From a checkpoint of a small transformer trained on Wikipedia.
Size: 15 layers, width 320, 5 heads of 64 (1 for keys and values), MLP 640 SwiGLU, vocabulary 3274, 15M parameters.
Architecture: RMSNorm before each block, rotary positions, no biases in attention or MLP.
Training: a variant of Muon for these matrices, 775M tokens, 5915 steps.
Each number is 128 + 24 x the weight over its row's rms, rounded and kept within 0 to 255. Layers, rows and columns count from 0. Numbers have three digits each. The size before them is the row's rms in percent of the matrix's.

# layer 3 attention output (transposed), 320x320, rms 0.0687, rows 62-63,126-127,189-191,253-255,317-319, columns 80-159
101:150128145132106131113138095136091113092125095102148107161100151156139150110134161114153113124095157151095141118127130123106111134116114113143117160106131177118135127119118136137130103128139127150156148098101122193161146126137138117112146093
104:138112165146147110143146121110145107123117111150110105096166093160123095121164128120147152123117122141133161124146180114129122121119146154152146141126150174115102083113110152113119130120156154153112142135146130122122154167131101186095107085
107:109141112160123138171127124118164127131143122160172147098115088125142168144138120147138141152106147073132117099180154145150151146109151147127104146116106104145104133144098128136114133155172138129133109143124162081090153199138145122059108172
103:108106140082121122097135138127147118106131105143113118184090142169113161108110142149146113134174114161163142153131126126110083131151085119090118162173136133129176115131155130124164158116111132144152130169140123151135120146147146148173127131
101:121100113117123144129117135129109134144153151100155119177124147146169135103125131136187149077133136124096154123114105125133150113131109090076102156120160137162169132141145169122119118106106174126146134161148149123163168127140141115095165144
104:137096107106129136162113129126142123091106164126109154104107075128158142123104165111113110074170080115150124149104092129120165132160139125143163126151134110155122099114215137123099144091063099137169110125131148141137128113144137109158098094
101:112122133149132174137134098166142115096130162155089113143121130083084131121121149100125155103107153102096127155135105106114126154116111123170147119127110099133106118145115146123118100102112128054104115129103128139135120132145141095096143129
097:137152133136158163138146106154110175169146148108115144096144144127138072152101151112130168169094101122116123090156154164096131169120134158175171129181106130120108155156071100089160145133126132139096067097144156103110084133136059136096110093
103:085159116119141114129125160146128127140104081116104105153131150071115116112131095126101127146115110142120107133102117119106114140114118143137131123121155172103114132103090120111140112114173159114088125123146114107114106084136118176175129104
096:079148099105128094124098128109130136142100117101147119111137149113146128125121119143160104139143155131124128098086116126116154118096118163122121131130150142111123170104095110160098128177104088129144121092133160116126125110091105102106154102
094:149141166142083097147127162101146095115145119138118120137094084103113143118153146152102123152123112110130148166089116091121126115113131149134155137127149097156124142118164107129114150119126117097108164094131112073134134118121087155159136135
091:153122144131143117091144135103085134179141150144083127140167154153134088144142122115158151112145110166141141149120132089133072153121130131126143082174117093146167177150090154115115144129131147096152108146133138140131123128105108135118148115
090:169158125139103135134127122117091126174164134115164163089152134114176138144149089093116114136109118161116096113109127160149148127120149113138126091082130144114155145143159102129140091165136123139129112129092141105101150145130148099131068130
# layer 3 attention value, 64x320, rms 0.0257, rows 62-63, columns 80-159
102:119125121149125108104119141101181141123118087130149158164123120124158128077107092125079176159105162111125102123141094166180139101112137133129098178094111119073082110128155102106114103151119166118111132156139142123121109139100106114081158171
103:166117079138065125132130127140145168148154125111120127151107135091120084152150124092066136171130121129137086124168146152130123150161140106117110120138122122149051207119163106104149136122146073152157135137104140135097104101127149114119131095
# layer 3 MLP gate, 640x320, rms 0.0798, rows 0-52, columns 80-159
091:150124133086132120144124098103099150159131172178192116114141119148113104124135153164109139125036165158162062124139140150122125138101115125141116126126095125126103150133115130127124131116134112137118142094147128154111187124147093086174116099
097:172098075088139125173106135128100127135131108151128124151128094115151117125122108162155104134093159130118123141099123108128117120085115123148118100142108148136114106154103077109139119141109137130123127120088121145105102117147080102094100093
097:170113116161103163096128085119143083110106120161104134113162149168117120166102144142141155097114180144094138155099167100106094135112122138138142108154116146089116111177139094149157186139130072120120156128100154152118131095106122132109094116
104:110104130123165163104116144119171082162145152099128115161125151128178144100150135134150134087106138106169137151090110146110121160141089132178099096100202117167145166139113144134111107148121125156169157166057103152134094126116137132130134116
103:100117161139143137098138148149146085137148149099095131125113176085172122120143142103167143199121104119094082101124108176176083137102123110139136156142117126117144148114136122129142120107135105170132080129137128149152139139122136110126123103
094:082110102109124138129112094127107106143177170162111096128134165150136128126095130114137131126084148140126112178143118124139121135178140141164127119087182110129096103133098108104160129147129115145077129145100148133143149192155100128156138087
102:125102107129117064102151125148093098094117108094145101124167148075146136109158128119165129104165132101125130119128124110135111116122166101096134154141093142133086128144114078130117163115169105164161098149098098116123127149131139145100108155
103:105141106186179161097110176090140109163080098092133118109146151134129106130124150135113136115142115118102134103130076161082136121140138123077160122115090131125101103158144111124128077123166139159121153149152124061110103091161134133148094157
097:118098132129089175164121177139124137148122100104124101146134099140100162142156093092119161135151119126136125127115139119082084125137124171137143133135103120081140153133121130102100165085125150137093148129117149108122115148149118097175127124
096:145142150129105129164135143063162129097115108099121144069111137108095144110176108116116096147098105109093119091091109132164128092112152145115152130085131121144121108136115154128159118163109117124073119152145154091095157113163145116082147158
101:123107136128114083173115104133132124111148084104100122137126099111117092090130107129147076099103154148130148159109141102145143127133104158141114178140179116135167088087076131139117111147133099144147130145131159142137131091128095134146105119
097:108102146129127160138131138117099169093115101100134125159145133068137131100134178090149107155155146093112110155127129154110143106151137104143132135122087108124126115166107147130156097081124142129133173121072160163134085101152153133112114093
098:117168096119141135121176141110141098150087108140119088164144122117130143104121127099116122170145106126130042104129104150081121109102108157133148155135139152127104103125135143155158142111130126133124151105098168129154174154157112150146074158
103:107122113129117115104142116122134156129120145144107133171170145147144140094103141141141070164091128066127146143087127144069120135104114090163136151116131133148118159111142097175125168076125143134106093115138093164151122088134132156146100115
098:132142105109060111140135163116140091106115120105119098117142152088122143115122086120114079131095123111153170151141090144106082113075173131126157128138103136142130134141101129164094118152108136069080183097124100115124152116120097167150139148
105:151107136142141119164137150101136127107103154094131131096129132125089134145140137140077101123113138109131115131164156120134153108132149111096098155139128135144106151061174161117109183138129154143131136153135091052147131129124144165146143125
105:165135118116137077150119078151139116119165151131137174092125125080114138050129130123084097136099115075157102158152109163140135144140086143133159133131136147161133123149118128124109128123205156123107118140149121178131131116102166157165127117
099:094095140110129141133163113160137118140101165106106130143107100093148093112134138138146092162147135138148156074103101143105179110139109147142106076090132138159134169154119118116134095116120117127101129107137130086140077171097149084166113140
100:078128145118129149164142130154131115100127139103117139136152090148092143138117083141085130155142119119115168157142136136134138112148103092168118135092114116130110103140134148153155121135138156141135078147128084119178133135120118115093109200
097:044089159099125128165128055105129130116152121140102141151134165090122089134118134099056116141125087119083155116137177129168163110135141130128110137115118171147096103156153127151166157125130126152100134105165144147111171152115097106132137101
094:073182115106143129103141137119146116137110147145136092075141128149128089168139142118128129142151108144045120085131126122140124120165121109097108121129119092175137092158096103113142094150102119162112111110126167104128133143129155159129133102
103:161143093138115137128113146143107120121110156124157141135107182089091125132137151120137130116148165112118116087116129160177146113165160104135129133110130103106102104166131152119120147105129104163148116170085118148122144120132204111145142074
105:153116104113123146080124140161138103133128151104126103098108173113100141111178175113166150126158122165121106157158139170212107107156139141152130182088134144133091106132160143127110154132163131133142133090134127132113117103150106108157134141
099:110114147079134170150140128132119123109143151114105115126133125108128162148144072080103140124139148112095123146145097119155118114093078175147128137156132135161135078111100110157112133160140139143151135120156138123100106112153116105147137132
100:124132113157119128122150135121143108135104097119129116121130114115113092161090153112140071099124158143128081140187130155140116063123130125118067133135156139166092113124125143101163157142123139111162119071134136136130081102169157186118113104
100:136152103105133096133139118097156112132136136139106098188131147121099126125104139144146110133118141132129157112193121158161135081135159105104159120161141089149102112173143104144123123127174148162108117145145093129133158129092120095151136135
100:114091128130097117087148141130146139144105122077142105110159098138138158155151144089141126090125110131103133146107146124087149104136124121084155126121134077110148120155138158119087118126087134094146121140079142099116111153141135156078112114
100:132115130126171178112154099161141104138123132136158119097128138147188114126124106119101131121127110149130138086118072158115148096089087093131123154103100166124139133136147144127136114125116151149093170158115142151103099092085140102115143126
100:094174144139099134137120150165132103115131085133133144099112091121116108106145097142117078119135097149147130103134091113135145136158157099125172125132149121085125102134126151138137177171179129160184134102116079127126170094138137119113135113
098:130154141144166127170102144165135149141068124140130156120146083125129113160107157127102098132141162153102121102151118118161132132131115133141113132151190081120134083100133122101123153181106087077131163142124092147087102125126102158152089110
095:140155137104158133114136145116136121126137153141102088165133109085103132135120132123094104094109106145081137138135166201106143143144185105145132145166112137195120169116135141145115118074124164128128090170132088117165128129110067146077107117
100:122142112112117123122124131157100136167112116140172174115155115119105124112114121115104132109094156106130091113162158114135115075124114097104124156101135117114086110126138122167135174142163093142118139141088123099103133169127092063117143159
099:113120117103140131171134101103125108136157141085149125125159103083098138155121127045136118130074124116139135135094108148169113097147093102164156142133146122133108138103138169112140157136124114171151150131131155144094129137115119103110188126
097:134178124117130142138161122149143121108117126139141112114149144125134106108153141104114089137172133101166143115095146112073117136125107101097078126110094124119167151096129139126117129125097104145154103114119087149119150138144105133161137137
104:114148126138181138105130107143125154152107145142097179133126182089174114128125154112126120124139170137113158160108113153090125114119146108152141212085098132090126099075122161153143095098105177155087113066103141161114144116127137135110119141
102:155122083138112163099115106115094123167110184106114076120154147143159099145123169127163141115135143093162142176103141125114179126185087094110118135139156151138126140147124130145119154139098113144182104116129091093121134103143094116139148099
103:137097109112104103188175088108119144092114140121146115140115141129102152135084095138163080143075138093155107156108109138129123135147140144109131154122131099098157136152141118158092114126127133107111129179162112096095153121134144155100125134
097:135087111135103110141112133130117134126173125107151140120064106143126126123152137161125128163139102088128144141134145147097096152142159160075141141147167139111122079103160183153137116093131104120107087076128150090128167178141150172149121178
105:125173124096122175122114110132139130106112159121127170119118166206116124136136096127138104129117104150166122115123151119130162110122164132127143111114115160137154145135171145110162134155121148176110119063102150132134121103115086120080162130
104:121142160111116101135157141144095136160130141144142123065170166103147156145144129143091140128086140071153128167167117154155121093106166124154161118152143104132091084104109152123106081164127116110112137156155148156126128084166154102100149111
102:140147154138095172117148159110140127145130143121149121127114133099064159112113130164157150160110130162118133104158108132144139144138131128127141117079111098136157146089109131160151139139104115119113111148094098091124099142090119072118122150
104:139117179138136117120137152144127143132111123117146108100131105110132171116141147134107128110101125131126143124164097104145109129123093114099114161094082098128119136150137189113119147127153124117136126102136128122114162093145089112094149117
102:123081145126155124117119140120142116181121125135117074102183150133114137135116130141112120138124084119129150122137153110120123117108099157128135164104146153124107106151127099136100166180103138101125094132151143130152137125132117111086117140
099:112126105152116091096174115120134108174173159122126130098103116125169100191114166116112129159166122104103163108125137101105146104097121083150115148106131144182133145120136112121142140095136132115126151122141168156154144148137118077119155128
098:116141129149119112130136162121122092121170142146139148122150105119123089145157143115150118138124112161192112146164125100095166130101144099152144141103149121164123158098136161140085141121100169077091157176101118119111102136117116138138079152
094:154093133115174155134077110101175089135125099165138137102089114152142135168093134125157119139128115135178137157096137086139152135150123174144161143140137124101144091096145145121133091141161136153144169106149095072147119133120135131146115141
102:147125133074140091120117145123111117112118126069118097109125130156137091106103142132114122120084139154105089136116102139150146125134110123116133097167150120181161133131097142162145081134168186120135146158088162152092127102141059069138105147
096:113151072136124162136144129118118113094074151140116200121108134122121077113133101134121111143107115095112149102167142140156127124159113093126143107122152141148130099142106130113167140122107169103129133124109140119123132116115164128129102112
098:127128106096145126144115130188140144097125177133146094134169158112172127157133084097153171144153140102140113104194190125153088126103123119161129160141121157095088129101131096132137139106112115144112145113144139149167127120096158145147150096
098:145109147136110173123121127123167118122115129135122137147123136160106086124159089142131199169107113125124148138081102148142145126113149156142114154096131125103152130135155129103126097120128105110113177095127117139112107138118110153134146124
099:105104136086116118150119093099099120145151112116112142101118140118100120158075125131150153148123148163163102124093159144140145164120138136159152146121137134095142108150155086134125134109080143148115143147141108094108140100093116146133124156
100:126137141121119107124109150112139083109120133097071121129152113106131116125111130130180173142129130098115100142126101094096141164130125102148179067125151143115121132137154135123111177126158116138151117102126131118115116100153154124117142117
097:140138103130118139121162166102149103130141111158131134141086118105118101143120144139135115141122138136123146135117142160122120110098171179127142134175103143152142165132093137144084073174119108110125104130139134093145121145139176119125111143
# layer 3 MLP up, 640x320, rms 0.0791, rows 0-52, columns 80-159
093:183188128144136138123162132106150166108092106148121146129154083142152133139153114113153132170146078088152170126126159133138126135145107125095092122126176151154136093122142117152140129141120129106118125133110140067126141114118150104100135156
096:104128140146081109127143148121129168136168108101073130133117100139138119133131148184146125082148081119117138123103165145113117096105122084107118147108128133108157099079135091109127129135144118095142112158150109111139089111155119131134129090
098:133136123106141153137096122148148123129120099128173139081141099141116121130132160143071127116114158122116092105136150102134156139158093114139097148114136167148083134158106125122127123101109147109096104134161143097125091138111084131107152162
104:148134136108137105088116106132102098108133120139145127097127117111127077078173156166175143120191187146103102142144129113101112142169118127114118143143108126127172144111141144105119101139140117141146140163121160117149105161106117132128161130
103:122120107150130160125097123110129127119121097117121129072157104121105097104135171142144160123111137131102100138157117118153121118178130140138107174139121096099118143160095109154128158101150158165162120149090104090104069117108106149128116090
095:132138144113140114110114107103121149141123138124145165172148130137133105176113145148177132140134134119148120124065158163102148142141077092143124083118082136108137136097135140148152127140126190138160152125111126076197133101089108107142133106
103:134130106155134115172127078157149154126108096165144105175121104096129092141146135153126113160102122104124149149123089102102119173127098110122132085093122133130141148127119116105146138125133118119086153116202070109121148106129126146130110146
104:084139128185091128118129055099105140154144099117126141095134126123126164097187175119127106118139107094127094096127119092108153129147147088114127121102132115118134131126137139164140137149157145144112126153181141128121151118088118127171093124
100:112160122183118080120124120148148127134106113137121145102126113157114156153095151153104134142145132153101084139107125122124120127169152111108156159143107134171117101140104115122091149134119127149105124128118099128172126129136140146126172107
099:098139151118120144076126119128114147127142145104104143112099191154136107074124179125136147063087124104155096131117118118181141115183135117145135120176124127112106175108111123131141125108163115155126108131148117121144118094148096125140106147
101:154110149131172104121092152105143109116108135126149144121162167103106131119136125151173152128080144152175147136125139143130113167164100132111148122134123111122153116165130103111132133157114125147151112102121113145146150084145162145141124117
097:156120149099120138148159143107131128157119116139089144125125114134156119103135109171112126133117144156137157122182136131097141144109081118105170150109104125166144129100113132150155136093162107165156127085127127148091095132127156171125121118
100:114157112164069133143149141100124123136133147148121138121117152150139115168143139138123125076174065119098112144122123135143077107158125081119156131148118162133092134121122121126121110146133100144146168142111124139149128149113139136159150136
104:131110129133142141153153124160129120109120121083136102099107076167087143169133119158116134173118173089087129092132175137094125134098108139091083093145106104119113098153100099121109127159154113126150131126200120150112120141137157151147115142
099:140129124096089156112138115130145130153134116113115126170143103169116161117173139173114086142119180155161118134105126139114112140140094167148094148159127178126133099122139146095157118096100115154148084152131113129146158134133140156142078137
102:142127124151127114123140124090130115145089120100167116142171117130114115148145122125175165175127110131116124117167170151071142121092167156123106122125135134165095143116138179131141111148082124085146109167136122146123166162143110106104132121
100:134162111132126137131151194118116119147095110119125095121154146136103082116159133129108165114191139138089128113128170144118143123156141156132119140130146123157167158133158092140153147140103154154126118124145153139141129123110134145089162116
103:155110112149168138133135138167103125134130136094164153145147105117146110139118127151092144136142101143113117113105077145114102146091123153124164139140115168134144140128099155129147095133155117093115140151129157092110126103140101109151123128
100:136109147145144117133109121139118126113096134170118161093124165127119144107126124170144134155124144141119123147124141141169154107109151124136124114162131096136142123122151141121159139120130181100119111136086129106144122119102163137102135177
095:081094159114166163150123128144109140115148130106106074132102112094133128154149175104099138137143140129127188133122161126139140088141143135136121123113130158130122175167136142126108197141133137158136171128140127135130158136128124127135119114
100:085155110116098100133130187138139131112157129133122192100159105180142165124136092094118152161150160128089154110142135167105123141140118127093107138134164133149103092181144086136180111157090126149127130110129131127109111104124116144091112142
098:135141153101110152088090138130112145103134160125091112091104122093152139121103131121094117132104124137156129128119089121158131081133145080161111110143146128109086099134157090150147150102101103129134112141106122128105084133120099129141153100
105:173156160123143124154133156096168136141127158122144144176104151088103091129096097142108171099114120124153134113143187127157117135133132126146143119153118113133179115160121092156133141138151104111122146106139149076129150133106131131117082112
097:135128130145158118120094157136131112100128067131146151144085112073108111167113117146153115145102137091119097137164093127134113110117143119148133157139136175142133163131118160137105136125124155097121097136133114126111112128087072146124128155
100:112134131137140190146130129109118117136123099147102133132117101173113125137115120170151133128137112105145136161102076148132124154108136094134093149120163128097153105106150126138130148140127090094111110153109170166105174121142119165113136141
104:111124208121134097131146119137131096093115125109153142106137130108162116148144155138128128113135160136110128138094134099144122157159143148107162116098129133126106136096118138118136149140095119130144137112152162126120119121139122107160167141
100:149132154146136121173110170141152130136108136097102105095101091103143139148129107148130101124189140117141143114153120105132148120140144109164126152105151127169109125129147186090098111097181093124101096130177124131162125134146106116134166120
100:132133129100114138141120121192123124138127174150155148080165141117144113112110137116145139103102144102095101166134174128151104149147133087108136076089127129108119130137169127119141110132105106113101098155174079129100164164111148158145109110
102:162132139131092184089115121124112165118103103062128144125117173098116150098110161167137142161137138155144123108117129113134121133107120143092162092115138137085128112173118102116162124144151140094136144127170130132119158145129101102126159122
102:145178152119153081140115087098167144124151130141138192121155121089129128171142110122150129131111152122124133105142117134129108108138159117196094104118103199124155152136129096117146165126104105143140132161164120109148102129131140123093146118
099:141167094150119127120134127075152094110142116111128135140085134156194110164146147131107146118096118153132081116110110144105131170093125131104123113068129118128121094103175145184127112148114146151167119143088131156079123138149116138110129071
099:090155125151132123178134127125122104098147129096158107185136147123123137124133108117114098134090135101141153124183126136181129110158147103163120098146148137152159136101147147147130153156124182111134104146163131109105116128128116146183099110
101:126124106126138114126108147125126114142128098070131114150104108157156194144168105136157133070116149152142108131129097116146124104097120123114151147122133156149107139135115099104124128149163140105092124156145116113115143113139131152105121176
102:120153156179159127110109128122134091114155172107106129148149161149151104138114126156113120104079122119123144176211173107130179121103111115123104116128135141072123162134115113130101124103130097118139132124130153142135145143120105108125175153
102:094123130102132156127160118171146145137087099104144166129144140110129100178126144133109137087110178122152104138135103118137171100114154104144148139122144132082131099131164144130122142103124138150088130153143156120128146094142157123096159140
100:095110159116109121138092122125164160151158174129132082110133088147143127110139163111134139137150129124176141126101137141140118112159113141088095126141131115132099083136125136106187109098131161114143111133145108115122141116137154112133131117
097:140109122115130134103122187143110152137153151065096116102138096127066089106115098128124116134070140112140113150132176177135191106095124129152142108114092163121151129141108102103150147144149142118138129115168123144128174123149138172132061119
097:123077173149121124122136152109133178137135091105106129134099107139120124105130160119162141126111132146127111146150105093135147122157173102124116131152176129086141088070074146108139124100092156143179133090142109095159153146135156103150125112
103:150121125093145163104134129141108077142112123170121165124146085122148131131121102166146091159117073162121149107107186183100159148122143099130115168176105118092098131146113150107140137154164137119142067116148141121155133115144080118087076126
101:124102099139138143107127187130114143123085134116119108109110152141127128133177124145130167136118146117175103139112110115141126126120140179132193142139148105094140133117138152144164146162128090160070148125150112107083150106101119138148174139
102:156115144130143110163156124158139119140116125124096135147129115156154144144131107098118137158167104069138105147102137116084140082113145162142096148118139092131148133138133171120146137140120182136173146140141121128171148113103113128122139120
098:099139110114138126144153101087065126124132156176127121080059135114100115153135115110156138151082125125157139101122169143117100159157102118118154143130104096109131145094116106163084119117113135129113123116161128099106129133107130112099115086
098:133162131132138120178159108143089110111163123140117153084141126129139169140108112125117119076108178153170118162129169130098159124147136109155088163101155069134109137155168138113100121140121143110097134146162143134158130161122130125134108145
102:069113167106129135095122124150146136092115103140144097135085129109128126113152148153159116138155158158144122136109105117121125144142106162123117108152128110128135095048162115158111199181118127097139129125100122102115125134099147140165132097
101:131131125124148136127178176140135135173121147167163164121107083120160123120140135124146116173098140093141091114142168132154171159142149112092116152167117143107123104113108097091118118118113131116118123168144100093157119124152116119187140170
100:117138153143133144139135182125149145126138112078077132150148154156115138109086136113130103083113128132158098085166198116151096136070139123135139161148100120141142101176174125121092127168116120142150152135111110138075147135123183141152142122
099:127140082125120150114093154118139112161129151120098079119126130106110110099126166134120154167181112154150112085155075135096138133104152150174117119107135109107115139123119136139106136149125049086137129110121115121134091176127101134141087124
097:087147146131139093109193132073164130110117138144098115116118114170171174110138139152158123104149136163186108107110115164135132093176127141104137140149107154142158137144140094162107097132151113115178088094078128146075134118107096127142113151
103:112140121108131120127180127164117143118078125142152135144093128115149100138094094118101146112131129140116121154176137152144159087095147127135139145106133144087171153130133126141111112132120115148083155139092130082144161138096110156148138106
099:101135140181150099137135114127074136124115114104128125114142125146116087187084169161116121094130169102120095139149128137118155106166172132147145101145145166120105144126142123113134160169126136072118131131150111154131082125114134107121129140
095:166093113150124150104130129151131127148149134121147116176142098159143139093182166150114108153145140108159134121147146129117108138105143161111120111163123118153114133102086158101084148118108177160138116150110164076146112123161103141076119124
106:150122139125136149109108116164161167155130133090116170145141130178140150155121119100148131113121128105130153146132102131162150127138112133135136139100158156100134153108153189147111109166145143136138162121142110158117111140131120098137183080
103:119127111106093132132085112095120103158142092133118184122119168112154082103158131096172142140121145160156101145180114133117130078108135144086097124104146140132167143144135117120095126111124115119101142163119098145075106102142185109178167112
# layer 3 MLP down (transposed), 640x320, rms 0.0745, rows 0-51, columns 80-159
093:082159120135095107142170113130122137157104148124107183139146196085153126102130154109169164137146092102156147161110130125111125121142158123094128126159074134133148138163140138118122165127115145144102139158119131164188138113136090142117115150
098:153119158121091143124150146141090144110175142102149127133169123140127106121138113143137140157138108128171115156151148088140147135143107155119110100120127115163163151127161149140127127166154135110097138139129133112113200108105094124152123118
103:108102138149139168162141110139111145110066071143140144115133115144097104133116123112171103105119132170105111082138145147176144086109123152125156142112083092134149080118134145144111120131121079134138094149124111138112151124131129163120153098
102:146135133076158103149155125117144115140115128151111145134124149091127112112125144113160133168122133150077061131166116100108099129113089098172139144156119140100113110136141148105152176093133119074135096152155143146157102134101096135117127127
097:115138152156157098095127139126154089146128157114093139139123130152164171152093163172090117091121124140111117140163136126145129120109127154164185180121177093120102103105118146154063108124126137098138158144132131181108101134121136093117137143
096:158149121144129138103112107120135128104125128096148138134089183139202098166136140176127107129158119083143145112125165118130147131190097088153077121165098139121113123146106150146163146134107125115096119114128146070148125076135152121173144071
100:116121132076150116126163150091074136096129155082100105149166143122094128122099122122118121136135098140145157142125134097144104174114167122141114072106112130125107165116112096096145139150125118171113146157133111085153112128118123115121157144
101:086101139163101085125111088131103130132121105128138103115105104136151192114130118142118144085122115144142106106129091174144177127145152147160148100114157138126090098139154133155127123160100124126097132128164089131124163153108100117116097120
099:077150134128106156097135154146114139126143167089126150118115126130136139120147108156138166101137141181101076178117141148100095187148136097143147138151165084130102132140099157127119157141137130123089159097126157105162118119082134113123117121
095:124141161171144196113122117189134154140129124175133106075146112113152099127128122151126188099150176116121114150135164135139105114130159133151137094157105104150096182142114120120156177135149136137179148148131119138149124092120154094154088133
099:108106134130121139159143118171109148117134109123120141105119102119188126142107134108095147109127147156103103169139150117138155158090115090145108135143155111136165087120126151113112149129127105129150161160102099135133163153128153121108092138
098:103116109138136119135151135049147105116150145120116164157137112093119140155086131110117129091144105131125136138145128152142100115105122137126134116103124127161159137136161142105128106148057158126137138105116164103111127142132100129104140158
103:113139098162100121068121160100112125126116142133135145154109175178153091154133115090102116112166116116160075098105178099129115121159148122163176145142149113119119149130142169137124118142109169107152144140124140159146131152106142153141145144
099:118100146108080124141141170135086130148108128120114103130131147097161105152147142128116139142127132126118054185158127158126122129127125135102152134127134139128131100144101081150152113166116098117162100074137127131146143086121133121106112156
097:170130165103088119099107161098178173131094131113130149145107143164102144144141121113123125139127140155119119123139171134181154138174129123153099157089142140089183127100149130112122189141136113113149125101151117106139149125155114151158088151
103:147088129137079079145099137138157143144107124103120135148116115142099139098125141127125101126124132127132136136156172150080134165110140128118099143133106160158117125112144122114114155169141125094148122162093100058107120157156114093117128098
103:155077116156155138153124133132118163139120100107113112131134103149080160104147143126109167133151104170115109105154121097137129121141073123117100141129172121121178174104134175106141120110137140143156101135157145177077119142095148128109120183
098:172144104116107122131128153151090108128117157139084146075120151130117116118161112110131164125142153140148108126148127132146164151109098161135111120126077104156146133148189081137141166071184116128127098117118106106149092152115131090119112149
102:087129119158145123071131140163125091094155101145149114151134146130115141121127147143085147108131136079133141110128127142146124154161149103146137145171125127157160139112130091131075093118110154139149115135120142127070143126121207106163118162
101:147162085148162084122090143132133130113134150165170137124118120165159117137110116171147155149121128133123104150140099121117079132097118105090125138175140106102132136139126105118110137131102156137097107145114123132128107108087114156133117131
097:169140130103136110139102105129130101134107155147148096097113146152133140110139143108119165113098110099101139149157094124165161129151136081132109149163080109136138130151124118083157127128135112123118114153112165124114107148129124124128157105
096:121142123123104132168138098109105147139159134120131103123118121117130173116121171146134091125138149113108150133109127128115108145117148109109115138108129115126143119118164128109088099143145121149108111162147164158159113131130131178151143127
102:186131116115084133132124144147151108129107156148145150123169145162100159151142131113133090130122119120128132148149095122131149130055132136099122099104083109163118102131093111121133117129151153165149132122109143107115114103131133109110147141
098:117074148152102087124091114093078109103142108157099153089114141106149198176155147132127164079083130138130125116146109128119129109135127093142150120112143170129126113081150142175094143165141133132121099187153127145137105131110085131081118163
097:141098137109142106142136180071126154115129142183125089116114153113108139120121139093107106137129120152101118129133079144144097122082135096115161090144109119139135141133097152124111160131066113118188113110117154130113115205094143129139145110
101:102154158199094153113106100141094158149137118096122097154137102171102116180103102129133116153090151158153084116113147163140156119131165141130139098144125134139126144127111130147137136126091123117123134106139095159190090151148108171163115158
099:103129145096140081155146124122119171097113162156073154132099100139138103098118162136135150118134122100137098131131134140144128124147196178102145102100107143107105132125115129142106167107108150171118152123161100098168169156065114137136174131
099:120160165151103132127136135134120101117135124102137122081124140121114117133120162178198133138147140140129123146127139114104169178110133097124139160105158136086145086107151105103142131125123148154110158128133111132154120108172106137101124129
098:122096166107142161146161122129146103193186141092124148101122066165096105112068118160107125121100106170127131112150124120149142083117101119130152113138100124178159146125130115147160140135121130117075169137091134114130106126089109132136143122
100:150146147139129116148145162109089096102121126127127137100118157171110111115099150086140166128126123085134084097121126139125114108135145104106099161120123141123136112155154077130109117151150146113175154165089153132147122111168108097170157141
101:188157084133157156148108163117120133129089110128111138158114147124153131116178107151098123161163141156105111138102131143154148096158155108162115106120114104129115108104118082153147142108161103149151114124102092101116171135119100140054167098
104:120120125127115130127129165158136080109146124133155140128155112132133145149145154124138130144136080037088153146129153129194117122090149142115138126101121143134155150114119102136134167143098195112135138142119132131128169116183101145152101100
103:110093152136161117119142123129157099134171117128148092078159113100154124103139091082152101149116118124138159146123132127136126136155130150134127136144111095164146097112135100152162091125117149093146138173123097128091124157101093092122150120
100:113144128113124107130122147137085114133172169191086127137086175142183116135099147175135070158171139131111173153167132119108183160122095102118144062146126093116124142130109110086117126088147112115142085105115158124099132112159093130104131135
107:151134103128110080118129116124131093112123119125138115173149137157086134133130148149153105123093144139126105170113114124130170126117155111149145137119117128090162099101195115161110118123129146114110138109144123169131188137101177137129114179
098:146125141113118114118113091161107142122138105152129113117149062108148092096133165072166148149098085142123099168098150107130140150140131140118107146120114130100098142160163141120150124123142147178090091119142114164130090108115136090166121087
096:074085130145102123113074150104119121137122123134175135146101109115117112132172120130094119097136162137137116093120119145134154077121102143118117128125172148129139123096161124106181095107152160120101138133126193197141083120148104141117117109
098:129150102143157138149133105089136115152112129125145102084183145097150118152095058101117095128136138119128120124111111146109151129144101103164204118155096147152112162136141105154122136136112134150155128107150112170132120127123092114106095106
103:133116117095128131134144117100135118186111129145079109138107097110163145124126107129110143146150077115119145131139116113092136133154122136144124135141099121119199113115136167112120117136165130135125100135145104122115157173127084102145082143
098:109131124121119141130119077100079140129143151089182105143100176094162166155133129145130143133109081090148112126155101126114110123117111121113095136155084132123126109175180142124093096159105164170160118121095098123131071107110146110119136147
100:144115124141139147140163151151166114148122119122104112131149158145166102144148144105064117112146146135145165132129129089141144132099122125132156129133089131121134113131142151108123122097145109110146096085142107128165187107148107126152118108
098:082127113132108119155123086117135155154131133122099145130152128127104129121163094056150113125137127134111161130112189091131144161116123102111131155151134133134105148145094127092101131095109155105150137158191123111113107121091128140133123155
096:121098127129144102068152132115174117159151176098132102108111068107168091107105110148124141153092135114105124118123108093163148139112121131145097104129093143072140145134121087130104108131169160122092133149116109110060130140089113145152149133
100:145103117107172117117123137145119114107105180146156135178145114145108110162137140165135124126115135127110120137105134112140154117122057166135111123143128129155135132098133155156123157124096110165154153117143147089139132134142191092130134151
102:137132141124182117143086092115119113126167119154189126112115127138170157164132125162135123150105126114082138080138095190152129124145107074125145102101144136107134128114143132095159095156136134086117118122122182109150124167066105174137096094
100:152158141137118120064089145143089156101109158155131074118118137135061111143066145129136134152093122154099085114132141125161147158139130121131107080143126167137163098164139158129142147168111080146123091122132119080141118095142117124153133147
099:054131080148125149113118156130111141139148141126137127178108140118161152157094111152059118156139119182098115075184093116160101136121121146122106104105084107141168169149116142118110149156131102126179121106118113077094118141119138119118112094
098:137162123143095157158153142158139105176141118117155156137132098174116169107146152119127123142141171130114107125096123160124092127148147137104127122149117098132120144153145111090172132119067133108126111103102147132143173124167084116134118096
100:143113190126100164136157143124140145079125105117160089106146149119106128119133112110148093140152155126102109192143133131111071144131124154103130166128141131143098157118104097123082155127075153143138160126057148169163107119118142137145125106
099:083147095135166112155123110123159113142135103085106109117118116132098137162086202091072158126131148105139134126083161130136108115141126155125155153134152163122122098129129118132080154139125109055124115149093132159199162087161109124106109142
101:120109138174116105096173091134137125142096107111132131109151169145163139099155093155127147176147103131126132128119120100079107135113149135124130137109155191123105105133112200126104123113085096142108133148121148103146157114123118096142137152
105:184140103103089167155145172142131124142149093105117148127128132147119146090152120172090117147153156116108135132092112138138154094140123134130131135109146119102152089127130159143150171137167158099158129187120081135139147124133153163127180122